Weights of a small GPT-style language model, trained from scratch on English Wikipedia.
Size: width 96, 3 heads of 32, MLP 256 SwiGLU.
Architecture: RMSNorm before each block, rotary positions, no biases in attention or MLP, untied embeddings.
Training: a variant of SOAP for these matrices, 83M tokens.
Each number is 128 + 24 x the weight over its row's rms, rounded and kept within 0 to 255. Layers, rows and columns count from 0. Numbers have three digits each. The size before them is the row's rms in percent of the matrix's.

# down: layer 4 MLP down (transposed), 256x96, rms 0.177, rows 211-250, columns 48-95
# gate: layer 4 MLP gate, 256x96, rms 0.207, rows 212-251, columns 48-95
# up: layer 4 MLP up, 256x96, rms 0.189, rows 212-251, columns 48-95
down211 095:110128114121110164127128115175085138141127088131118115147109133146126091147118059126133078108150138127187148150121130157145098135129184125122130
gate212 103:107150128166161070108131148121143149103116131132113161140163116171135090166135136148173108142116168149145132119082119145082139140134146140157171
up212 109:100171126126097091125141101118114165121099151111107105151116145204128167150169117155102162149117153121114152122109151154132109156153120125152185
down212 104:129095108126152131129124168086088093147167132123152130096132108128151097120105147140126117109114090116106109121125095140108141141149155142096096
gate213 098:090133173145146093130135106098127154201100115100133145110100097146155113142126111158107108149102123163167162149149107138143130113178117114142132
up213 102:142124147162170100136126120075132150103148088152132110138139112124122119085092091133122080176099158164161154140129114130124147144103102142145144
down213 099:126112092165119192133141137128102101162115162109141135110136200150135139139172130149142177158125122139112158089133133152147136152108167128110135
gate214 105:114113184125119150124147127128113145161154185105109135108096132133123120183157099136120110170124123165161101137084151127163102127151133140107122
up214 108:083114141148169114167134119180155098160139148103150136134126088126091157146147131071112122145125122163118160142142092078169127120108126117153148
down214 110:146101140120102158125144153107179154164109190084120160127077142160100078148177120147149113107102120114144101109117135108150140134140136126140120
gate215 098:132147128071162111124148102121134110148145102134144192140110156148136083105176110124113125098163089148131145127136132161144140102080126119155135
up215 102:187097183120158134137082142163113150139121117134117193114147125091158095106127110105141108135097116112135178088118135122162097113138137109101143
down215 103:174086110155109097086123132151181166173133153148126132147103131095144132111128140113118143141105151144150079126111178151137161131153101115123130
gate216 100:138080133115110174108119148121114186157131172114103121133122168156151142110182199123116103136101144120112122121138131109134123132141105093127126
up216 088:090130125105120106174114122106113127129105116137145145151133137143149148168060121129112135120178143124079144103118119081143137146140158123078146
down216 092:103152137109129162150147099114178085157167146132164135105143122124145141140092108125151127108150127138118128120145121118122098154097087109110156
gate217 086:103171159128140143156138087136112176129114105160126107127142115120157160128088158128134098087168143131107114095136134132114137109178132135163113
up217 088:158135144083150130109168140114126103154128131151144190141138147125133148197145152134098126109109150112162110116131147113170100128162134165145144
down217 093:129131068159101097138123128123131120139120108122102107128129125130118102047139107131143120141106119143126119127110098114137142138134153093150135
gate218 097:105116165120085131143173109113122131130140118117123209131149098117141119086182136100141099119131096129112172120115156103168166093132107156110115
up218 095:084105166115159128117131139133096126130126142119113094147123093116120118138149073116109122144152131121156131130154159151137141128129085151162126
down218 097:093124165086159142107191155123082111097164107146098080132133138155130128112179129132138132121157126128096124108116157140122158181101187097145134
gate219 097:126125105128186130114120109141155102138149147062135132120189166143121131165120127122135125114105133138173144148148136136116150156130100147134170
up219 104:144129134161165073144119162134124147156143116129110094085111132168182152141143169122099163144098134133147137122114106113133117106108118159111113
down219 097:126132151149133158120142106085125144099150177151107126106110133116108136118130139135107108092170142131127193132138127090093150109077099148168102
gate220 099:130180134141149134100121122117147172116151141148152096163102092160115103120134146166117108127146177130147106056129120156136136142124097117109130
up220 102:072148107130111138135114112118148137140160133139113100188124093127154146116156115140092113099150144095086130139141134138136118105173157148158147
down220 100:140122109147135101166131125140135131150135142105142136103138190122150154139126146146092168133111111106137148132187134130166136114144135108103127
gate221 114:102119120127101128153125129169144101110123093120144094116152114112107100104173161166100129129179060132129107168107140145171140143137114150109123
up221 103:155139095099127151130159143135113140177097116120122155065106115116098112058135134097108134096080107136093143108120130122124130130154141130158130
down221 101:140086096145107132158106101148125120118104158145115146143110119112115117136117124115143157101111097090144130071166140125105173128146092108137143
gate222 099:132157156149149133101080138130128131153141118120106122160093160140148120148149157126116097102112120151147162105139145154132128161128111117103141
up222 095:122163136160142107123157134123129115139174136150137106178114122126109134131193107116128175125163120134159131129120133165126157160081128131114156
down222 095:125130143095121145076090120170113145139131166153122105135161118108137135158108166088184127101149109122100101077115145144129105096138177188108112
gate223 113:135118128133142096161106130112140144096131156153144115167106081175136124138106106123188114147106152107090137120126106140131113128141097156080116
up223 116:116191162105117098118143096101106126180128106110134110149145155130101188094135137079092154116115089097143114142140124112133119118149144119137088
down223 108:140164156093093144142179135093149095119140123139146108064107087134151088117135099142084123165138162120134124145124116095147113121092142119096122
gate224 103:088191127128100130140130092151113158138114135157104156114129085129151130148088130145090152140118163132107131116172147136136129110140134157073098
up224 106:126119139119173153091146112185093128124093114121127180094126121141117095121117124143122149149081089098125118123125136133119128120123107122126117
down224 106:170145136116114138157129079124137118113131156134112134149114098138147157163088141090071119149132176124103134123128115086119140136105139101147123
gate225 151:106127104144113135121130124097104116125102124117142128121172158160142121135118132111119132117125139161135075113152102107161125119122148159140150
up225 146:137110149129121132080157094145139125137133101105111154105113103124098140157102102097125134159105080149134102161158121129066130150125097158114147
down225 106:110139107116138104135151121123131111144124130116098149110158095113085148125094150098126124109107169140082102118136104133144145118120134134129109
gate226 087:133135088129108098080111163123113102123079157119133158115149172136109099143130109140136093117129134116136131102080134095135162101111136161139126
up226 091:112126115105151154166133130126138153166116137140113103156132160111144133119145141152125107146146109139117131104176124117101099155178096142102133
down226 093:149118071134160129112151118123076120161094128166138136131171150157107144150121101150137100110140112120143123097126143087127118100145153075136137
gate227 095:133117119178128126117148108126095129140124148111164167152153105104132137124115138128158136116100135175122131107174082125132165105164104160094159
up227 098:187132121112152125142182134173142150143092140104108073125103095143121147159119109146159130164161099098142122103113141128140085150136129129128120
down227 100:127162104107101104146077160115165107120146173156119142161117144131139143110139135155149118139132074156135124140157120141129154098123124138128092
gate228 100:165126161147088121154157119116124110118130136103114150116193140125157159140101182129151121173145127108125160106153164150103161139103137123143120
up228 101:105132138147100154119126143144121118132154069123123127141100158065104112135160150128088141141141094128125162131128109093140133115132111159122113
down228 102:146109143145084120127148103133098112136131118138136103114154153117137136120120140157114135131104106118146160149111160143121140097169105094126082
gate229 086:122127131134109135141156102139125187132142134109078084097090110145133119106115117108115140137141076120129163139128079143110162130138146118142116
up229 089:101178097156109131149143131137146130140124149134112123137094142126127123117152145148064110116098122146140064129098141153140132093100159126158124
down229 091:183128157133050121104118131122185138159090130153062139122123120141113099124109126136115138141134125152112127133126076151101138123117175144145141
gate230 101:140131112147146145106141118121146143078096112111094080127113148180180103139083118130160102123094104123101102164122110128094161105111139101118129
up230 095:142155120105085144087109104151109160156156118138121065163148140145144153148130107118109128105119150123141105095082122175124155123113108089141153
down230 101:097134116100124120108122103107086091183141130142111118125145160137154109116092145136124158163094121101139137138120174162136153106154091165135145
gate231 098:132162125147088124143135132119105102148097137125117133124097138099186129149080104130090140112138151120135151155152143102139147155183101145099114
up231 094:174108133145108167114134139160152103129090147083142122118138132156138166122152138115127135136119135128136105142114160097095174117116083120118134
down231 099:129181139137079160135124176157118123108127132168117118151135115105117099157094103136107112128105096142154128166137124141133111133104136132111123
gate232 103:162110113104110115130182144099110096080074148080106122127182135158092119136097126081157109102155126160179136089132118145165096135148109116109097
up232 103:118104119169138141146137136135104165145096142106127144097084161104119092114082128108080090114148115157127130141139143085111110125119139136150111
down232 102:147130145130164082151123131133158100092148122097123152146107120141096096143126140102078125157138114119177137126102117121141167166168103139073130
gate233 091:145133109083113151182130128096113122111129135089133168166134122129177111134166155125126103129141148110113160096126103122115119115136141113117158
up233 091:139129127081123110143120177138089135149109146134132114113154114138136162130150116162145104145156126099153092113141146154137086170143131163168113
down233 094:115123069139136158124135144130094128115102126120174137153133165113145126121153120133138136126128104146088156067129127130111127118167109098113089
gate234 090:135128132160138063131185186100105081137157132122120128141112095124129123134106119142159077137135142148128127137127112128159101154107151108133124
up234 097:139178079134088155112148164130148116166108086152138139132136090153126123138123130159110131115141118138158123148087135076157109116142139152166136
down234 097:124102097117176047132097110139134155122115116082143101110150157111134103095148109150111114141140061137115109141111149124150118100164108125154151
gate235 109:108078128139162175131140141148113145138138079091079095145154122153106117113124109100141124129135120115142124121130130176116088086144151111111146
up235 103:118105099114089112179138149134093094132114124118148114119094129138157124104072130176135158187136146192136116122132163101138133146124154131115100
down235 098:114094124146140117101070127133118132116133124093102075188136112134091132141111087132123136139093095171099120126101136128133135095114143150100130
gate236 102:117113115143122145108148163122163106086154096157135156165131113101122122149110137132135078138192139118167160113125090108108145137110162132150158
up236 101:149094195121093174107056157130119177134105110173137112125096140118105112104131091133142144142123143136112144092110118122120106113149170100116117
down236 100:160144091115154124143139110168133111095154156116116104139134160109085100143069142122121121103145076155151121108123124111123170106129149153155136
gate237 096:156124152150131099121148161103175124099152107132098125105123164160142129159138164114091152117113106058096163168122134128102156106141133093094112
up237 103:123103163126139119154160122112077127104112118147097116117121094149170162125129126138105175179147123067101126100145139147113181096122118103118125
down237 101:117160091117127150100111151141150123167124107148150072129085136163128128113115113122143130079113170125171152089131114044128076109153139144133121
gate238 091:060181162136132126174118148098083132140136113142126135136112084115138144116142121186153141116134126069132100166139131129097149105138149077099122
up238 085:139121164117095132112158119128116127086139172165143081115094087120156174156118094097163149136096143119134145112112159130096155141124118165139135
down238 095:129098126111122097140158142124162171151123155093110151143124146118151147135151148134128152149143078167149119073139124145141119142125103103102106
gate239 092:140150145139173118109150101145111171140097115102122094089137141149101086120123101140082099100141121147155169123103150153092113133059100141119139
up239 095:128144120105182110147136138129143131130096088135114153106117140149142184123131146141139126113164169145185135155090145164159107106104134168173150
down239 095:149181099127145131110190128084098173145130122102131097134128114127113140115122125137084111138098159121102176132136123159101138178124158110119138
gate240 113:108146128105131168147139113096098112120107091177129129120134131129156101123117126172136143158130121143111158124101145074115096113174133094122120
up240 126:134109154116133167128144126116103104141134093151146077162166144178115167180158119144084137139135083128129130123105113163133145170110126158142146
down240 104:147133129124075159147158159164149103133133144161129133125108148118138131105096091098137120138125135155173130171140162080098126097121135083117094
gate241 097:116131150104097137104125153178145114125127139146122131140094120158103130144121158125104095134154121178134171109125150119097154178112149115176145
up241 098:109104157146141124098136168134137170123188117144162097112162093141145112115138142136141110145154139141159121136146133129100153145109150096167148
down241 101:129103105181081109130161167097151139111106144137127162135141119152147093113155142141126130159147095080134131111107161144127112153105168124140123
gate242 115:103130154108144144052095104118143126092148160112123150074145144145127104135094163128172106122103148133126100140121128109127136085118130119117111
up242 106:120108149114127162122112121117140119059147142129099140123160160132171156114099123120122092142117126137089130120124121106096103164103154160173099
down242 101:118146152117068111080100136110137099129129104155090137082116150131123098159100134100149102141129142104100104142125120093105144130153160096093124
gate243 110:082155135121167116163114099139130118099164121129112123179122121126085127117093111161126101105139129116159125108132154177126112105119128082087103
up243 114:147110143130132149093143112108183093130150123099121147139119106170142185150161129122119100110131114111099116162127127116137131164118165107094138
down243 106:111086145121173143123141148150059148105143125169138101131143108096132076093118147162119128123094168153165085106088138126104112126122097159176143
gate244 099:143162114122128165153162138127114082067131125133158130088117075092128118115140134140096151158103116125117125148057075151149089127138151144135175
up244 105:155144087134103128139113132135114137116124107157118150157127128105125144092108129118140115159128112102162105095091156118107118110096141116119110
down244 100:117140152126121122185174103114142178124136106130124114109153158123157136074102152127136085136107122116120120134141133149120112085081149152110091
gate245 094:112089098117129166116119129147095122136170132136127131174130115136094139117111148115106138124107154111151121099129144121125150144094143126116110
up245 103:113135139136099096124122154094121136106163121137125134120136115102123112165132131122104152118135126198105138157101097139149127154084140135155092
down245 101:093117111105097166134194104107136167125127162128164101197135109111102134118122134112149110089114112131121140156142121075099120148114133128147146
gate246 097:115173140136164135177122117163089115154137097112151127121148129119081132170088181111110136136151136166134124114091100101099101147131123116101140
up246 098:112130154141139121104106116133133133105132109130136140135118119174099187142161111157143115132156160142106101098139127163148104132107102176116146
down246 098:118141163097150123112134151089128178130135149171107110148110111148122148089109146122082121113105118128098122133133120161100120098156110177151151
gate247 090:154130163166145146137135156138088143116074124165131104073130155077130153125171118131131116142163100117159156114160150111163144135123165155127119
up247 090:138139102104148115133146080159146121138151110126160118200128097136145113142110113125127146125118175118097147117137143149120143140141132105091110
down247 098:129123121117064130119124091140139132129139130117101103142111104171143105088097103143107150121127172076135119135139136138091129155102082098103128
gate248 111:118121119136159081143134121071148079166130102132137079134122097130149136150085151104136115109131107136155125132112155114127135072155131068138095
up248 104:127133129123149111111142165182157110104175140134120150137149135103121117106136106084097112114102101097116149120119135163159117116165098119108167
down248 100:080124108103111132119104158145136148135138129134114118148138150122082136118124113109131154161111137110173153121118176167107083145130118146102102
gate249 101:144112139151120105102107164120107156166189145128126126149156101098127135124164121122145112119139114101136167149117116117095157129122205160103157
up249 112:136125168142110157116118128113127130124114149122147117139144108122122138120138124122150158102114167158093141161079105092159053123156126185114126
down249 109:099137109131124128126130152129133129117124128133117094080113115128094103136143143154119093089121126128155150105127077136098145163120117069138130
gate250 092:127078132113099139105126119126105143129124098100148140086102141129160162099127137141115093123112166109134134133096112131091169148164176135138116
up250 099:086161162074114157139141132148127128147126085120128128153141158139115162140167162128112105140112119126116080097124137161136101165123165121140135
down250 102:144092120172127126122142134102160137120120133087138103096129092114199143098103155148133115107131099119158163137122100155113142091128155122172160
gate251 101:096145130127107170087140137084128078143089110114102165133140122137087106117125146088147148107145135113181130118151136145111131117081144101137123
up251 102:108168165126104125127122159142090124120134150152161144153122085140128105128100144111132114131099137145107073130169110144122135121118176118160125